config.yaml
n_layer: 13
d_model: 256
n_head: 4
n_kv_head: 4
head_dim: 64
d_mlp: 704
vocab_size: 30233
activation: "swiglu"
norm: "rmsnorm"
norm_place: "pre"
norm_eps: 1e-05
positions: "rope"
rope_base: 10000.0
rope_fraction: 1.0
qk_norm: false
attn_scale: 0.125
bias: "none"
tie_embeddings: false
parallel_block: false
init: "normal"
init_std_qkv: 0.0373
init_std_o: 0.0373
init_std_up: 0.0373
init_std_down: 0.0
optimizer: "adamw"
lr: 0.00144
beta1: 0.9
beta2: 0.98
weight_decay: 0.38
lr_head: 0.00894
warmup_steps: 504
schedule: "wsd"
decay_fraction: 0.729
decay_shape: "pow"
final_lr_fraction: 0.05
batch_tokens: [65536, 131072, 262144]
seq_len: 512
doc_mask: true
train_tokens: 429500000
steps: 3365
dataset: "wikipedia_en"
Each number is 128 + 24 x the weight over its row's rms, rounded and kept within 0 to 255. Layers, rows and columns count from 0. The size above them is the row's rms in percent of the matrix's.

# layer 9 attention key, 256x256, rms 0.0346, rows 67-93, columns 0-127
size [ 90  88  93 101  92  92  62  67  78 123  94  97  97  80 155  75  87  96 100  97  93  95 106 102 101  87  99]
[[101  80  94 108 129 174 123 102  70 146 100 124 134 138 116 131 104 104 160 110 160 147  93 117  66 135 143 136 145 189 135  79 144 119 133  99 136 148 128 116 151 127 135 126 127 121 150 123  70  95 125 131 139 156 115 131  76 134 109  81 154 155 129 124 159 126 144 129 164 124 148 188 149 104 122 156 144 127  80 117 128 126 119 103 118 127 123  94 102 115 122 147 163 108 153 134 139 158 160 131 114 124 175 153 146 122 121 155 139 136 156 160 101 140 149 108 117 109 162 146 127 131 131 100 152 125 132 121]
 [140 136  97 104 138 116 130  92  63  67 101 119 121 123 113 176 112 137 138 113 124  94 131 116  94 122 120 111 152 162 131 119 103 148 147 135 144 107 117 106 130  73 109 163  98 175 111 100 114 151 157 156 113 120 121 117 153 139 130 172 116 144 116 115 113 101 161 139 133 112 120 140 139 113 118 125  89 128 120 164 110 163 109 118 152 151 109 141 113 163 117 149 128 139  90 162 132 102 126 140 117 139 156 148 160 120  41  83 178 126 109  99 104 124 117  75 152 127 169 137 122 158 125 148 116 113 146  79]
 [183 151 117 145 121 130 111 124 136  97 137 102 145  98 134 116  86 133 158 109 146 121 167 116 143 106 143 160 140 127 137 144 138 123 129 143 133 154 173 158 199  89 164 124 110 102 118 106 166 135 149 164 130 135 112 106 177 157 115 180 133 135 132 135  94 107 165 156 100 141 117 121 168 129 121 129 142 187 108  85 137 163 145 153 132 185 102 129 132 150 104 129 123 167  71 139 117 119 182  97 136 107 113 120 128 157  81 146 153 133 111 114  88  68 128  77 115 116 113 129 103  98 144 171 117 142 101 110]
 [117 115  79  93 135 111 132 111 107 102  58 141 169 145 130 112 156 121 151 135 117 127 120 164 136 129 125 160 166 125 110  91 139 106 116 134 135 169 122 113 143 118 112 158 127 127 152 149  72 102 142 124 140  91 171 140  86 111 125 122 136 133 120 178 132 130 153 157 117 126 146 176 129 101 120 151  99 148 109 130 176 102  78 107 102 163 139 119  96 113 107 127 150  92 167 111 133 144 152 119 140 116 166 109 180 114 136 126 135 122 101 197 138 162 126 127  98 106 120 148 134 149 174 101 120 104 120 122]
 [ 88 162 116 114  91 165 156 164 157 166 109 156 116 127 149 135 140 133  91 136 141 147 146  51 108 159 152 107  82  94  95  80 126 122 104 114 106 132 115  98 132 120 142  89 158 118 160 160 110 141  86  82 104 119 141 151 135 134 131 154 115 156 103  90 117 154 129 101 115 100 123  86 112 133 181 130  94 147 131 105 130 136 122  96 135  77 159 130 111  92 174 133 137 134 152 159 123 148 122 113 121 135 176  90 106 137 173 157  85 131 144 159 132 109 114 147 122 168  53 154 132 125 127 120 138  96 115 171]
 [112 126 145 115 126 136 124 131 146 145  91 159 175 103 149 136 138 141 130 147 116 150 165 123  86 116 112 133  78  98  91 105  95 119 114 141 145 137 137 100 142 152  97 138 138  75 120 139 145 134 127 122 118 108 107 145 133 111 154 159 111 144 138 110 105 172 124 116  69  76 122 117 116 124 134 114 155 152 180 127  95 144 137 122 125 136 142 154 116 144 147 110 113 129 164 199 101 109 127 110 138 106 136  79  98 178 151 109 126 136  98 123 161 129 107 164 111 160  78 128 118 123 102  89 110 106 145 162]
 [150 104  96 159 127 117 109 134 120 155 106 115 137  95 138  78 118 122 139 112 110 121 169 159 130 123 103 160 159 125 149 149 138 133 131 119 166 129 144 153 108 129 150  99  84 136 164 121 123  87 147 187 139 128 119  89  83  97  74 124 141 113 135 144 119 107 122 148 180 170 152 145 131 114  68 162 139 132  89 124 105  76 124 102  44 188 134 112 141 108  92 138 107 141 158 119 123 115 138 141 152 126 124 122 168  95 155 155 131 132 105 147 128 101 156  83 136 132 158 110 150 134 135  97 131 148  90 110]
 [125 120 169 123 128 118 154 143 116 131 131 118  85 166 100 152 136 141 108 148 133 152  86  85 173 153 161  95  89 100 122 109  85 120 102 141 106 130 133 108  87 142 143 119  93 170 112 129 120 134 117 100 141 155  88 144 130 112 137  93 132 138 140  99 123 130 132  98  82  94 116 105 124 121 145 107  99  94 163 107 103 136 127 108 191  79 169 156 115 169 123 131 134  91 115 140 114 111  76 135  95 152 114 130  95 135 133 108 148  82 110 102  83 149  83 133 123 160 126 144 105 143 104 154 153 110  98 177]
 [150 115 125 122 118 116 129 102 119 115 115 177 126 115 139 139 131 142 111 120 114 102 163 166 110 130 110 144 142 131 131 150 147 106 133 122 150 138 136 188 159 131 128  96  81 138 166 121 113 140  99 155 111 117 200 104 153 155  97 149 124 146  80 158 108 129 111 118 141 170 146 123 130  98 122 134 121 156  92 113 131 140 116 119  94 143  97 105 121 119 105 117 103 133 115 145 130 103 158  84 122 130 115 107 132 112 108 120 128 114 147 150  84 103 150  88 120 150  83  63 138 134 155 162 115 125  78  48]
 [149  85 110  87 165  94 131  83  71 108  84  98 177 162 102  96 130 136 144 132 100 115 162 150 142 139 130 189 152 157 173 134 171 127 157 126 149 134 175 169 130 116 136 131 132 105 149 103  99 112 156 169 147 156 146 130 141 130 121 105 142 126 140 156  89  92 132 126 144 139 161 128 138 136  74 164 150 134 126 112 148 113 133 104  96 161 108  81 138 110  97 145  95 106 134 110 123 140 176 103 128 103 101 129 160 107 124 140 155 133 131 140 119 112 137  81 111 100 128 122 109 160 137 106 134 134 116  80]
 [153 114 101 138  84 129 145  95 116 120 112 105 125 116 147 118 137  92 136 127 108 155 125 125 126 102 105 128 168 155 138 148 146 167 136 125 161 120 122 136 103  95 126 135  93 109 122 116  93 114 124 140 155 111 170 111  83 131 121 124 127 143  90 116 106  88 117 120 159 152 136 124 123 128  62 102 152 137  95 124 139  60 112 107 132 150 138 116 134 136 128 129 145 109 187  83  82 124 141 141 142 148 151 130 143  96 118 124 142 148 125 148 104 170 126 117 122 147 168 133 175 101 155 126 118 139 130  82]
 [173 129  98 120 154 110 129  96 107  96 120 107 143 139 136 138 109 127 140 114 102  73 203 149 105 125 126 170 165 136 175 170 131 147 156 117 159 130 145 148 146 119 142 110 146 126 135 111 125 130 134 138 118 122 164 142 112 143  96 145 151 159 122 148 117 108 101 129 183 153 149 141 127 121 100 141 151 100 109 121 123  91 105 133  66 142 106  97 143  88 131 123 112 142 131 100 127 111 171 107 132 119 107 124 139 126 123 134 138 163 149 126 121  96 166  89 113  85 130 120 137 170 134 112 145 139 131  38]
 [114  97 113 126  78 140 180  91 114 124 109 108 170 127 102 101 143 153 130 141 125 135 138 102 115 136 132 160 175 117 121 129 109 110 164 100 134 113 135 182 123 115 126 123 134 162  94 147 151 138 125 133 144 164 160 129 146 150 128 154 164 158 107 153  96 157 131 138 107 117 114 124 104 101 154 100 136 132 137 137  93 129 136  86 138 178 165 126 116 152 146 143 131 110 133 141 115  97 116  81 133 167 125  87 146 131 148 140 156  98 131 119 143 122 144 145  80 118 119 102 113 129 155 148 129 159 135 106]
 [157 118  80 113 121 160 131 101  97  92  70 178 114 134 128 109 135 161 138 158  72  97 135 158 133 129  60 164 140 162 144 117 143 110 101 147 147  90 146 139 106 122 119 130 102 122 130  78  57 109 136 161 147 120 173 142 133  84 150 117 129  98 144 143 115 128 111 130 117 150 176 145 110 112 108 124  96 105 103 103 131 125 114 138 122 151 105 111 133 141  86 148 114 115 114 134 111 118 160  91 162 113 110 120 115 122 123 119 131 139 110 189 133 114 136 107  94 129 107 131 129 118 142 141 132 125 135 138]
 [144 129 113  99 161 118 138 116 137 117 112 138 152 151  79 130 139 133 152 135 100 121 170 127 124 132 121 157 173 185 141 154 135 105 139 110 130 111 141 160 131 121 141 134 124 116 154 145 114 114 130 142 122 134 181 158 131 134  94 127 163 116 127 121 150  83 122 132 192 159 174 164 160 101 117 168 126 158 110 121 143  96 111  93  27 175 115  95 140 114 116 138 104 134 154 136 141 142 161 134 136 114 145 118 170 100 137 170 124 143 133 155 121 129 164 102 123  89 110 121 113 147 144  54 137 148 136  73]
 [164 123 125 171 111 105 102 156 150 134 134 149 109  99 112 139 114 145 102  95 136 139 158 141  89 103 119 128 187 133 159 148 140 130 154 155 157 122 143 140 114 131 119 128 117 169  93 114 173 134 129 121 127 155 148  98 130 189 125 181 133 120  84 118 124 106 132  97 171 138 119 108 140 115 115 121 153 118 131 137 116 122  96 148 115 157 110 102 141 113 133 100 115 175 125 122 114 101 115  74 115 133 113 130 132 130  94 176 133 103 126 115 124  96 179  85 131 130 134 104 124  86 120 151 105 114 159  72]
 [146 124 157 168  69 133 164 128 136 157 155 156 100 132 115 117 153 135 117 150 149 145 118 105 146 128 157 131 136 138 161 126  67 128 137 124 119 137 154 123 120 113 116  97 126 103 100 154 119  90 106 144 136 107 150 137 111  94 119  99 147  95 128 142  80  94 134 173 115 123 124 145 122 169 118 134 131 132 133 125 118 134 146 162 132 178 134 167 130 140 149 163  89 138 127 146  95 112 142 140 111 157 176  98 136 138 134 152 122 146 120 128 109 136 144 155 147 160 103 165 107  80 141 139 114 144 132 113]
 [172 152 111 144 153 103  99 111 143  89 102 128 109 139 122 145 129 124 144  96 114 108 135 132 119 133 127 154 172 149 147 158 171 128 154 115 138 122 124 126 124 109 123 110 134 111 134 121 140 130 126 166  93 125 202 118  95 121 122 119 127 160 127 155 115  91 142 118 148 132 131 145 146 117 121 138 163 131 119 132 102  66  91 120  79 172  90 130 127 103 125 137 112 126 131 147 126 108 156 105 123 112 147 137 145 153 108 190 113 125 144 134 151 144 194  88 143 126 115 139 121 119 138 138 133 138 151 103]
 [140 150 114 142 113 132 169 107 106 159 138 117  83 135 160 142 123 162 110 144 132 130 121 121 117 126 127 125 132 138 160 112 114 165 141 145 155  74 140 115 103 127 107 151  78 171 106 123 110 102 143 131 136 146  95 133 112 106 122 131 138 115  92  64 140 138 129 123  94  94 161 128 115 172 133  98  83 134  90 118 117 127 137 167 140 140 164 163 102  93 117 114 115 148 126 136 101 148 114  87 125  91 148 113 122 116 146  92 144 121 130 120 119 132 127 138 115 155 138 123 143 109 139 151 104  96 154 147]
 [129 103 136 132 115 106 162  98 125 160 146 100 156 122  93 114 102 104 114 113 171 177 164  61 175 110 128 118 139 137 138 119 144 145 138 150 137 148 150 124 113  90 147 111 108 165 106 121 179 172 123 107 124 139  69 135 180 126 125 161 152 132 135 151  87 172 118 130  95 106 131 100 107 124 139 132 151 130 148 151 128 136 147 146 119 131 148 117 119 153 130 155 114 150 126 129  92  81 130 189 134 128 105 114 111 144 103 126 138 144  89  88 141 118 125 113 132 140  95 123 114 128 111 176 144 118 130 115]
 [101 113  91 100 145 206 147 110 139 132 113 130 153 110 140 105 127 130 126 111  73  92 149 140 110 133 128 138 141 102 121 152 125 179 116 122 121 113 119 142 138 129 173 171 167 154 122 128  90 118 141 121 151 102  91 128 100 151 138 111 128 113 152 115 148 166 131 128 131 111 109 102 137 154  98 123  70 145 153 148 125 110 123  96 129 138 140  89 147  88 104 175 138 124 115 103 105 119 171 130 163 126 107 134 148 157 127 100 158 163 124 110 136 132 105 140 119 106 135 135 153 178 125  96 185 149  93 151]
 [104 116 109 143 136 120 163 154 172 109 117 110 115 129 144 140 111 122 157 132 144 150 112 133 135 109 154  74 109 125 133 137  90 109 130 104 125 187 108 139 143 119 119 154 131 121 133 157 122 137 153  84 154 106 109 139 117 179 164 140 135 147 100 119 142  61 119 129 124 145 110 141 153 150 159 118 115 165 120 114 184 184 119 138 119 129 164 148 157 114 117 140 153 118 100 145 138 148 172 168 156 193  77 150 143 128 147  90 137 133 142 163 126 119 114 179 119 157 146 163 103 126 128 132 139 142 138 125]
 [149 161 176 114 104  87 136 139 145 110 120 104 156 101 111 123 122 105 177 151 146 160 129 141 118  60 123 125  89 106 124 103 149  79 113 139 136 150 127 157 138 129 136 110 152  68 132 137 126 147  91 131 146 129 105 111 109 112 128 127 137 128 124 125 102 131 109 127 103 110 188  71 125 157 141 113 135 149 112 114 162 140 106 100 141  80 187 113 103 159 148  87  99 118 100 146 118 109  96 165 119 104 131 118 116  59 143 143  90 124 116  90 123 109 110 138  82 122  96 152 138 129 156 134 142 101 127 122]
 [123 156  92 161 131 107 114 149 134 144 146 175  88 127 123 155 117 103 153 143 137 170 113  49 104 145 114 117 148 136 105 118  78 112 132  88 120 114 108  85  78 121 113  96 141 144 131 145 116 128  82 108 102 120  95 125 121 126  88 122 114  89 125 175 129  91 134 158 125 147 110 141 111 168 156 109 160 131 155 172 153 123 151  99 128 106 145 161 146 143 154 149 122 150 113 166 134 134  92 166 166  92 175 108 143 138 143 170 140 162 141 107 134 146 134 127 148 142 113 137 117  89 157 114 127 150 127 136]
 [125 132  98 151 128 166 149 100  78 147 110 139 119 120 162 110 138 169  90 118 100 129 156  97 147 158 130 137 119 125 132  75 141 103 120 131 118 122 114 141 127 187  99 107 111 144 147 133 129 105 135 137 147  95 131 120 162  96 142 145 110  97 151 126 140 197 126 131  78 100 104 188 131 129 167 141  64 127 145 113 121 138 173 102 133 154  94 136 106  77 166  99 109 111 101 116 146 130  89 129 132 170 126 124 140 107 153 104 145 111 154 135 144  98 124 109 127 133  85 154 130 166 149  70 148 100 117 113]
 [ 88 120  78 118 125  91 111 116 104 113 123 129 151 159 128 100 109 141 140 124 136 140 113  97 142 119 115 132 128 146 137 184 145 127 131 125 102 133 119 120 132  86 122  80 160 114 107 127  96 144  95 115 138 121 124 174 114  91 115 125 109 158 169 117 134  81 131 136 126 141  99 173 120 135  93 111 115 135 101 146 133  97 110 120 113 147 116 104 149 185  77 123 114 113 171 134 104 138 144 103 136  91 142 104 122 144 110 130 124 143 123 153 113 116 140 133 148 117  92 152 144 154 135 147 115 158 122  69]
 [133  89 100 133 125 180 136  89  97  89  99 127 161  81 145 116 127  95 108 112 135 113 151 157 125 125 117 146  89 148 110 145 137 118 123 126 111 185 143 125 176 117 132 170 118 133 119 121 161 126 132 164 119 126 112  92 116 109 101 136 162 173 153 139 135 152 145 112  96  94 148 120 135  64  93 127 105  64 148 147 126 105  85 138 129 138 146 139 109 182 105 133 116 111 128 107 116  99 154 151 140 163  73 127  94 165  93 133 113 156 151 123 131 120 116  82  96 102 122 142 115 154 121 143 155 141 110 124]]
# layer 9 attention query, 256x256, rms 0.0343, rows 68-94, columns 0-127
size [ 92 105  92  89  94  87  91 103 100  99  92 105 102  85 101  95  98 110 101 100  98 105 101 105  87 100 106]
[[132  90 134 127 139 148 155  96 131 141 121 112 150 158 125  79 191 132 161 148 128 116  67 104 120  98 121 159 168 176 138 102 156 105 124 108 122  90 138 148 155 135  85 124 140  99 176 137  94 114 101 170 114 135 163 139  92  67 132 123 135 158  93 167 142  98 134 140 129 113 119 155 120  65 151 115 109 110 146 147 165 153 148  99 108 136 132 108 136 128 106 118  96 133 135  86  78 139 161 138 115 141 167 172 159 120 133 163  84 114 150 145  98 162 164 119 113 109 143 111 116 117 142  82 104 122 130 121]
 [113  81  76 141  99 125 149  84 126 103 130 129 112 138 119 102 112 125 140 165 116 113  79 125 142  77  73 120 135 126 140 131 167  92 133 146 110 113 141 151 139 138  90 148 101 140 159  97 135 102 164 133 135 154 158 124  97 152 131  79 122 146 132 152 116 105 154 113 126 137 167 138 101  83  91 149 142 130 102  95 115 131 117 119 140  91 118 151 130 106 122 102 123  77 128  99 165 154 133 138 155 134 136 155 156 139 128 130 140 119 155 149 124 159 169 148  98 120 138 110 142 100 138 135 141  98 112  65]
 [155 106 125 138 124 108 118 134 143 104  84 148 111 164 164 159 152 108 143 153 127 115  98 118 131 134 106 157 102 169 145 141 168 178 113 159 124 119 112 161  99 104 164 132 123 138 110 162  89 122 118 100 116 144 159 120 102 166 152 100 114 118 167 171 124 118 147 128 170 132 165 162 129 130 151 100 119 134 122  94  65 123 111 114 132 167 135 130 105 109 134 142 110 170 115  98 173 159 167 120  69 160 125 166 119 130 111 111 146 155 138 129 120 116 167 107 112  92 169 124 107 153 168 132 123 103 159  89]
 [105 145 136 133 140 158  96 151  99 112 113 116  96 128 125 178 117 121 106 147 161 129 112 117 105 145 119  88 144 108  88 130 143 142 133 133 117 125 123  84 106 158 100 127 110 151  99 141 113 139 115 114 164  91 106 120 136 143 188  95 121 134 169 126  97 178 102 148 145 161 119 126 140 178 125  77 152 125  70 143 130 154 153 126 161  83 145 164 138 134 137 117 162 132 111 126 150 101 103 108 151 112 163 143 136 131 149  75 156 125 135 128 152  97 104 175 168 158 162 172 153 155 116 147 121 121 131 196]
 [179 167 129 121 128 129 108 150 139 118 117  98 154 127 111 154  94 124 107 156 130 112 129 142 130 145 136 147 134  94 135 103  72 112  71  94 148 197 135 122 121 161 159 136 103 120 123 131 121 118 140 123 137 114 107  92 103 189 123  81 106 117  88 149 113 133 115 124 124 146 147 117 168 102 100 161 114 147 108 106 133 121 121 136 132 102 162 135 154 152 164 135 159 135 132 117 144 120 170 161 135 165  77 108 145 127 116 132  65 104 119 103  69  99 141 134 129 134 152 130 165 155 134 128 131 172  95 162]
 [158  86  82 100 124  91 159 149 127 112 119 142 173 114 123  66 111 121 119 112 137 135 163 121 115 139  76 160 134 144 153 126 104 122 113 124  96 148 125 173 162 115 102 149 140 103 161 133 123 134 163 122 139 114 141 138 170 181  99 129 150 157 151 124 120 112 129 111 141 120 122 134  88 116 127 174 117 134 130  96  93 145 112 104 103 146 109 112  94 109 113 148  89 133 157 126 134 147 131 137 133 135  73 158 127 107 110 149 103 106 108 177  94  94 155 125 130 111 121  91 137 117 157 124 154 117 116  64]
 [132 135 175 141 150 171 130 130 123 180 116 120 112 148 129 137 170 130 130 126 151 158 115 111 114 106 145 106 149 113  80 107 127 104 143 128 140 131 114 106 121 100 122 112  95 141  99 134 159 132  88 140 122 122  92 111  95 110 162 128 108 125 148 131 124 176 133 111 104 178 135 127 146 152 132  87 126 115 117 137 142 184 153 119 141 116 166 136 152 192 153 119 153  98 165 121 111  82 113 132 130 110 168  97 126 146 163  86 130 134 136 137 145 113 131 150 150 173 131 162 127  85  97 126 114 124 157 175]
 [128  66 136  92 107 132 136  62 142 119 120 146 148 114 129 112 134 116 125 130 113 129 161  85 114 113 104 131 136 133 154 131 132 129 152 123  96 133 131 143 152  91 105  67 141 143 152 134 113 141 131 149 109 142 181  98 158 144 114 138 141 167 122 120 127 132 100 115 146  99 114 139 124 154  91 117 124  92 108  98 115 142 127  96 119 137  78 112 118  82 134 127 117 124 136 121 111 140 135 150 121 134 139 132  99 147 115 122 146 134 139 124  93 106 132  84 121  54 114 117 119 104 140 132 139 128 123  47]
 [150 158 169 138 129 122 160 116 167 138  91 133 137 164 122 142 174 133 130 148 138 146 108 124 149 113 123 142 130 149 125 123 120 123  99 128 117 136 122 150  97 113 152 135  85 111 132 138 123 119  79 126 129 147 135 169 127 121 126 111 147 123 103 128 126 131 124  85 113 145 148 163 113 101 133 120 120 124 162  82 139 102 105  66  98 142 149 137 120 124 151 166 143  77 121 117 159 123 142 122 128 130 168 125 169 101 150 152  97 139 124 150 112 115 154 130  69 148 123 108 100 157 164  92 157 124 154 144]
 [120 101 141  83 129 138 116 189 122 140 109 171 144 128 154 153 114 117  87 142 145 133  97  67 149 139  98  96 105 143 172 154  98  85 104 123 122 151 120 152 103 154 122 149 121 156 122 111 155  95 111 155 109 138 136 148 110 118 106 111 131 117 153 116 148 150 116 105 127 120 158 100 126 114 169 111 101  87 128 132 121 102 103 126 130 178 159 136 133  99 145 122 111 122 162 106 137 136 162 144 118 152 145 130  96 145 122 141 102 143 151 138 129 163 173 145  83 108 150 132 104 152 130 111 182 122 122 124]
 [155 165 142 168 163  99 148 146 106 191  80 168 157 139 153 141 136 112 120  99 152 147 155 152 179 137 117 138 117 150  90 147 124 130 134  97 118 122 121 154 110 134 153 142 107 116 119 143 156 139  96 139 141 145 106 177 133 100 136 136 136 107 125 117  98 127 120  81 128 141 117 128 136  79 157 141 107 125 155 123 126 116 122 128  88 157 179 136 140  84 130 174 124  82 118 149 140 165 125  93 105 140 151 112 122 104 137 164 102 128 135 177 138 135 148 113 105 150 102 111  83 136 134  94 149 115 179 145]
 [ 82 147 127  98 165 120 183 147 127 162 120 180 134 143 142 127  91 120 138 130 123 107 122 132 131 113 120 112 108 167 131 151 154 117 149 141 163 119 129 122  92  88 128 126 157 169 115  90 157 186 130 155 151 120 101 131 119 129 123 136 161 105 122  96 123 105 128 158 109  83 112 133 106 129 145 101 123 136 127 111 144 155 134 122 147 133 185 144 187 140 146 169 126  82 107 129  83 132 114 122 126 113 134 133 142 120 152 148 114 131 128 159 132 108 144 112  84 120 143 131  96 137 104  98 192 123 117 140]
 [110 121 134  87 138  98 103  87 143 119  72 127 131 133 148  99 189 167  94 119 129 113 120 114 149 154  90 148 116 166 127 133 134 133 139 132 114 147 125 145  97 135 107  89 130 130 126 124 109 112 138 116 101 128 207 122 151 143 169  74 157 117 114 155 102 140 146 123 121 154 160 146 139 109 141 151 155 140 174 109  96 117 104 124 115 112 112 116  55 113 116 122 127 116 136 142 140 108 169 160 105 162 141 148 130 103 101 176 163  98 125 119 118 104 149  99  97 124 133 111 120 108 124  96 145 141 184 124]
 [121 149 135 145 104 151 149 143 157 140 102 162 135 136 134 124 178 153 135 118 125 149 141 134 157  94 123 113 152 124  77 133  93 102  89 104 109 125 108 152 112 129  92 110 107 119 158 143 136 107 118 104 110 166 138 163 152 105 117 135 167 101 128  89 121 116 116  97 146 171 153 173 124  99 140 136 110 160 140  98 149 149 149 111  89 173 153 156 129 129 122 168 140  94 119 162 125 169 127 147 132 104 150 113 169  95 149 146 101 128 157 155 137 171  84 152 136 138 101 118 127 161 146  84 120 167 157 132]
 [127 148 116 153 167 110 145 123 131 188  97 171 127 148 110 125 110 114 179 112 123 142 153 140 160 143 158 187 136 140 113 144 146 130 115 100 125  86 111 174 130  88 106 115 113  98 143 148 121 146  93 128  88 139 129 156 135  88 109 182 132  93 116  79 140 123 145 118 104 102  86 128 111  95 157 135 105 138 161 109 157 115 113 126 109 130 140 112 133 122 139 166 111 111  94 161 130 196  96 120 112 116 145 122 147 124 158 158 122 133 154 168 146 155 122  78 108 165 128 110  86 142 126  80 123 124 154 119]
 [143 143 138 129  82 106 149 119 113 120 142 152 161 144 114 115 153 185 107 144 141 163 101 113 137 141 130 153 156 106 164 129  82 128 106 127 166 165 119 114 103 137  86 131 137 139 121 166 118 109  96 111 124 158 143 127 119 100 142 106 123 132 125  89 137 144 137 121 111 121 108 167  76 121 141 118 116  85 137 139 106 160  75 125 142 135 108 159 145 146 166 115 126 134 132 169 115 115 146 182 104 170 160 126 107 153 122 110 101 136  98 108  74 146 102 126 119 129 126 131 129 114 138 143 127 188 122 132]
 [134 140 150 200 127 132 125 160 157 167  86 160 110 104 136 132 141 144 127  96 140 160 136 117 166 124 123 180 122 119 146 153 123 124 105 104 106 109 129 135 137 128 107 148 102 132 122 131 171 105 108 136 149 179 102 149 100  97 147 121 119 127 166 111 133 103 147  63 134 131 102 162 132  84 129 136  99 120 169 100 120 147 110 122 120 174 160 140 131 114 112 141 103  62 111 145 135 182 143 117  73 131 133 131 104 135 102 155 110 111 159 161 168 172 124 129 122 137 125 134  97 119 108 128 108 151 176 150]
 [146 169 110 128 155 118 130  88 111 138  93 126 107 140 127 123 128 112 134 146 121  90 127 137 123 165  98 178 163 129 116 115 120 147 117  92 151 120  96 153  98 140 145 128 162 128 114 159 115 157  78 133 105 183 162 119 125 117 157 131  98 114 184 130 150 127 118 150 160  77 183 140 101 141 181 121 126 123 123 138 105 138 160 141 136 123 168 123 103 120 126 114 126 182  58 123  87 127 121 139 148 139 168 134 151  71 187 108 132 124 123 116 104 157 115  97  93  97 120 134  92 163 201 105 125 113 150 122]
 [170 146 147 115 145 114 155 138 132 147 163 124 142 132  85 135 147 148 127 116 137 139 128 144  95 109 144 140 139 169 136 147 135 119 179 135 150 102 166 147 136 109  96 119 120 148 111 136  84 110 117 150 163  92  78 163 117 128 120 128 164 142 118 120 140  88 141  96 113 147  81 123 102 136 115  94 144 118 126 106 149 165 133  97 109 113 103 107 143 128 159 164 149 171 100 112 119 133  82  99 142  88 117 147  84 129 139 133 126 172  84 132 115  94 144 140 167 154 138 125 141  81  86  99 118 110 157 152]
 [148 165 101 115 118 128 147 148 110 118 186 137 124 137 109 150 108 111 110 136 137 129 116 160 125 138 117  85 110 130 130  96 170 105 141 160 128 114 136 132 106 111 180 179 141  97 113 113 141 105 154  89 134  98 124 130 171 158 124 141 156  92 109 159 148 145 146 153 144 100 170 108 126 142 117 141 137 153  98 138 135 107 112 109 135 113 139 143 132 129 151 162 147 121 192 106 116 121 174  92 137 120 113 112 124 105 138 130 208 124 114 147 123  95 153 145 114 149 137 120 147 150 145 147 115 110 172 130]
 [169 129 128 137 100 128 105 156 101 145 149 108 121 116 132 123 131 123 129 138 133 137  96 182 118 126 123  96 101 134  88 164  98 121 155 133 174 137 111 153 111 162 104 102 131 137 103 145 124 128 138 133 104 133 142 141 191 120 113 145 133 149  97 136 109 128 169 137 155 154 162 129 172 145 170 122 138 163 160  98 128 143 159 154 112 156 129 143 132 124 111 126 160 156 135 106 119 156 146 135 131 168 106 124  98 128 145 144  76 114 133 111 123  98 103 143 152 142 131 115 117  89 130 139 149 146  85 113]
 [153  80 151 108 174 114 136 154 142 131  87 129 159 116  73 122 134 132  89 108 108 173 144 151 124 146 159 152 115 109 181 110 119 120 144 104 161 134 127 108  90 139 143 124  99 183 131 177 114 155 128 130 171 181 160  89  72 162 120 128 146 121 136 116 140 137 129 109 178 156 161 108 161 152 118 120 132 175 113 126 181 109 140 151 120 109 129  74 165 120 104  96 144 146 123 107 116  95 115 129 117 137 160 118 178 112 142 125 101 120 117 121 127  99 176 136 126 107 123 150 139 164 139 111 148 131 118 132]
 [181 120 115 110 101 128 104 171 126 177 164 121 149 118 116  95 156 154 151 149  94 198  95 111  73 101 167 128 155 121 143 108  55 116  99 133 147 125 110 141 113 151 122 178 122 138 102 171 101 108 120 131 107  97 135 125 130  86 130 149 130 147 164  77 150 126 174 121 179 166 110 158 139 146 132 134 126 145 123 138 157 129 130 163 136 139 115 154 134 177 126 134 109 128 136 131 121 113 123 155 141 104 108 154 131 137 115 111  95 156 142 124 129 113  93 133 121 167 140 138 155 115 143 135 158 159  99 168]
 [104 122  85 170  97 123 151 109 117 105 153 139 120 120 131 131 116 121 124 186 131 142 145  90 117 143  79  99 160 132 105 115 140 166 131 112  90 148 116 111 133 113 137 125 125 121 159 118 146 139 120 107 159 123  90 139 137 183 122 113 101 147 128 159 114 141  75 173 113 108 153 153 128 160 113 159 147 109  60 107 111 152 130  86 134  92 111 152 111  78 125 155 139 100 153 110 157 108 129 110 155 145 128 123 112 179 125  71 156 170 115 149 132  91 125 137 109  74 120 132 152 144 143 131 111 117 120 143]
 [138 112 120  94 116 170 134 123 132  91 144 112 103 116 199  97 114 138 126 146 156 116 151 122 156  97 114 152 151 133 123 150 107  88 129 106 131 129 137 131 154 105 129 133 181 142 113 134 125 118 134 150 166 132 126 130 113 183 165 117 165 133 179 106 129 107 111 120 140 106 124 105  99 150 128 129  88  98 138 131 126 169 104 112 134 141 161 131 135 146 174 151  99 130 138 148 144 110 157  98 120 103  86 119  85 150 125 165 107 115 100 134 125 132 112 111 126  82 115 152 121  99 115 169 133 164 124 111]
 [117 127  99 142 125 123 177 152 138  86 171 152 134 146 137 208  98 125  72 103 136 138 126 110 125 167 129  86 106 155 150 144 118 120 144 164 111 147 136 106 116 131 124 161 122 154 166  75 125 139 146 132 115 114 120 126 119 169  98 146 165 119 129 163 128 125 121 139 106 146 123 118 124  90  87  96 130  98 119 110 109 147 143 158 120 149 147 120 164 113 130 115 173 110 118 139 156 150 123 110 160 101 149 122 145 157 145 135 133 115 137  90 115  88 146 126 165 110 118 132 145 117  70 133 140 104 136 138]
 [134 114 147 123 166 124 108 129 139 133 105 123 130  78 163 142 183 122 106  72 129 169 112 105 150  99  88 106 113 125 113 119 126 164 186 146 138  85 159 109 105 139 119 131  97 116 137 166  89 109 122  65 111 171  98 149 133  97 137 127 135 121 115 119 120 177 157  96 118 124 121  95 129 159 173 119 130 128 143 112 107 151 121 119 137 117 128 127 107 130  67 109 128 153  88 109 124 149 123 190 143 129 137 126 123 121 140 139 131  93  81 158 163  83 124 149 186 116 137 150 145 141 112  98 115 127 161 166]]